config.yaml
rope_fraction: 1.0
parallel_block: false
optimizer: "soap_variant"
schedule: "wsd"
Each number is 500 + 50 x the weight over the matrix's rms, rounded and kept within 0 to 999. Layers, rows and columns count from 0. Numbers have three digits each.

# up: layer 15 MLP up, 320x128, rms 0.0735, rows 234-240, columns 0-127
# down: layer 15 MLP down (transposed), 320x128, rms 0.0729, rows 234-240, columns 0-127
# gate: layer 15 MLP gate, 320x128, rms 0.0734, rows 235-241, columns 0-127
up234:512475523491538462443462471495525432439473585603479531590552507513537524312551496497530563431533521484370536490510511486469485635467502449469544562527496452472523521492464548542460536549501457522475500493502548457533513492546427531458493490437524515500554475534466434511538544459487584484411407461557428552492549529546474607510542488433581455527486544445562508446473477467415478475495
down234:547458434500586563461464488579465434461577542460497543476530516508482491485588553460455541502482484557508492506498599443457530463402479357454512558547463502523522568404511555555576550529478568555611506428475504481490600391569498407514516472500543478512509544477558501472508503547555569531488551468583497412519528480507435556424528490490485473523521480546425445478481572605472568541602
gate235:430502552502452493480454476531517502431438538524531482483487590433564517550482473496505385456502457340457554364472465481484531482430620457441452569456464400506445428475444496436457482495419460545461509466488452467503594582513421589456533501473466540444356511524529483536564456515461487555488516526501471457475385562527415411556438530470485473407520532490526571477579476475468520489475
up235:461536454528543442449505559464505557413544458393581386449525416525490514564518511429534534645472564495508486545502609499478492438551451554511512516464429528454580553542500498464518484580494510519456469513445489547527505519450534405525464543563510486506444502505564574433455446562607390409443507544530536491537572453522561564500530468551539533534571456529476411502434496488445501530521
down235:528517564446457525486430475595507506512489496531468472555534488463491449408391535483463433460490495510427418515460536386456480610544407513483502519516521494524512393466427510539540497422500532521505595508525468406499505446513462571497572433462466457536596483550501540470487469504516525492600600524500480413486540546535435449571392541479482473460501519419474503581536564498450532506468
gate236:524410461503548533522488485568449449538465548503529545532497546535522487466401467520575510578569456540357499595562508544524509377507515520472465544506461561536487483456506526598474473500407582454523585588523417572512522420543489482418501533464589493463416520515582404511522444460481495570511550437471529520492468473428500504518466435474438480449504495444426522463508498444524559505485
up236:503466500569476495485499402429552512467479498529541475546447447526619535484535474511426503571445429473641506551517493411516524571532451510509504538473527464468551467480455506500623457512521426484529433539515478461435544461464507440517516481503470457513480517589478459530552548511509448489496452441576353431466472488549482343514431596469531496468387498480422502484483526473525497428499
down236:489459485457391496493483570494465475500525552524497439529484516477452409497473542449538558464535587486408385446543524454475415564525605442496629488502504493538430476513484532453483490446462467525537428501487481523479484572447510529551573459498401517420537503521569596449408593513495560411575502490530448549545452491481540528536555563478520525524515493493550476411514497485551537469532
gate237:614509532585599504450502584526515524598411511469469449472531557564469579517554491453480447448493534509482537454473535473459563466495462407419452557436411463612647427481462528427432483602410548525493542538492453534551509582470458530518413530474442541535529513589535438500447499528495487556571523535494468512614455490529530444494558516506466398479581535597434416460529574488487512498484
up237:526385536526529510465482490481517545558560471494475557490491526497532438563499456520522557478515497558459502431463517442624498522568486513486551426514488487391522474463415648426462537605565450435363453531530572484452423539518480510456557495642569469526528528535575468566482456388430533425459403482576551460578535565496587575467516545448534592444471590491477517483466566539513516567447
down237:517575448437503468437438402445517522424439505542635547547458590589508480452582444469488482554449443503550495568505428544545528453525569416519480449541546624537477584564486482511540511413547559493369453494481488502488434460470554516519526401540554482560495541500462579550505542599531486460421520445438565431423531515397406569555447500493508485594445465513568637471509507516511500464452
gate238:466431525477481528458525384462471506524487517569583466499568417450550473508557505567562568476492536510554462418634468513591542534466497548490547493544433512617425508504372497551444488440514435488449456536603434521489473514428435425532541505456479436478494497400465539563607505456363411503475487542433493528478435458520407445513486494416427470538416492487472483502515523575500477553411
up238:438522573499451634384544469475556472529561518460591525466492466493486546572575492453526542479419626518499480452448523376479470554550568521599539478618512524554435551479609543543594563489483451552556407445564555480505498457517405484542538505470436488566503535456519540478491529530463488516571443617548486512497460384539492476502641530440490553434593435402477576462466452524532473538415
down238:529537437576498525420519504552544461478489435485407583545582497545520507481566525552500544526472545535454465487478466551473466546422521558425481489462524555493501509459625506530587491516460427496478476311601563425447449446508440524463455434495473483496438432530443535549543506641479503456416420474531445403544491455512489482505540552611565490486527580457468556621585416513396534532460
gate239:501471497448442570518587541517470477462506501450474554474542517546437473547440463570491544448504535471436532446459467513653480449540555485577538465507493447517541458493496521461510445533497612538522545465566507502445448606507515462516482376466477533596438571507460496540557513525480375479524502555615455443478447469439565557502470512481514453492456470545527624495547413592448589511476
up239:572549447411456548482523459502454506520431512512443509491374432461495388519475497508474462469449571415505509545446392400488476510523514504458578551538463502476503449512496479629586493550505459441465479532479555427449581478443480562488536660558534446548524443479510553599447468488469502460475477450436486477504591576398526435468546521474552533455538549525500519524441520498528524452477
down239:524561513531494506502535487506382523525570517540432464474448566443500508543463423458538517503468465475422503487435561519480604489517419609386585472592462506608423549622505511508443556490431487516497516506525473543456495482503469428520500540532544579487470507452477489512438516405487486448413531419457505602441537535423589469522506489471456571507446469480469524494508433563612402473442
gate240:558534465522460505496566448569558496520490582465567449533580511619513584428483456399456481522613465487481458551438515445498496499565429475505442440502470461371462407493462571499493494503492587439432504502542497456524528418421525584534464524572522457507486449498474504555480505483502515482492493426500470499540458514443592518375511433425524473489520519416564547476549413500496530438509
up240:428604512453402539499473483542547499458559543422496481579510473462460524513489588483480562586503363430546531585432535484515481502537522471451480494436429498463393483491527497468468458500503446526562515448446530443456510528529637569419431481512481483565483436519452491449460448445456501573459484578514496536547462470494376481535527470490501517484369497516495556500559450536493378496449
down240:551451439521482455465468557410425510570465479545485557431524425501461475503507490531586509486514508510542536481447444534493434509415494500490550555490532535576445559588496411474434397477524499513574581484513516506450396514604496527502518503481511429473462556408580511483480466599555486486527378547534511486512601464410495463548518597495492437533533490523430438553502476550462475538538
gate241:462474463594507506466489442565546502552641440476615448532550446572497507449539440612466487491531542486581493525508425523479473518443605575554569490497490591494547565571444514506453506497436454437471548542483539486516527479470500472512469520444489499484551564602587634490455528444414372462531407564468542511526532462511433467429504532536540531448541443471590465499469517505533478584528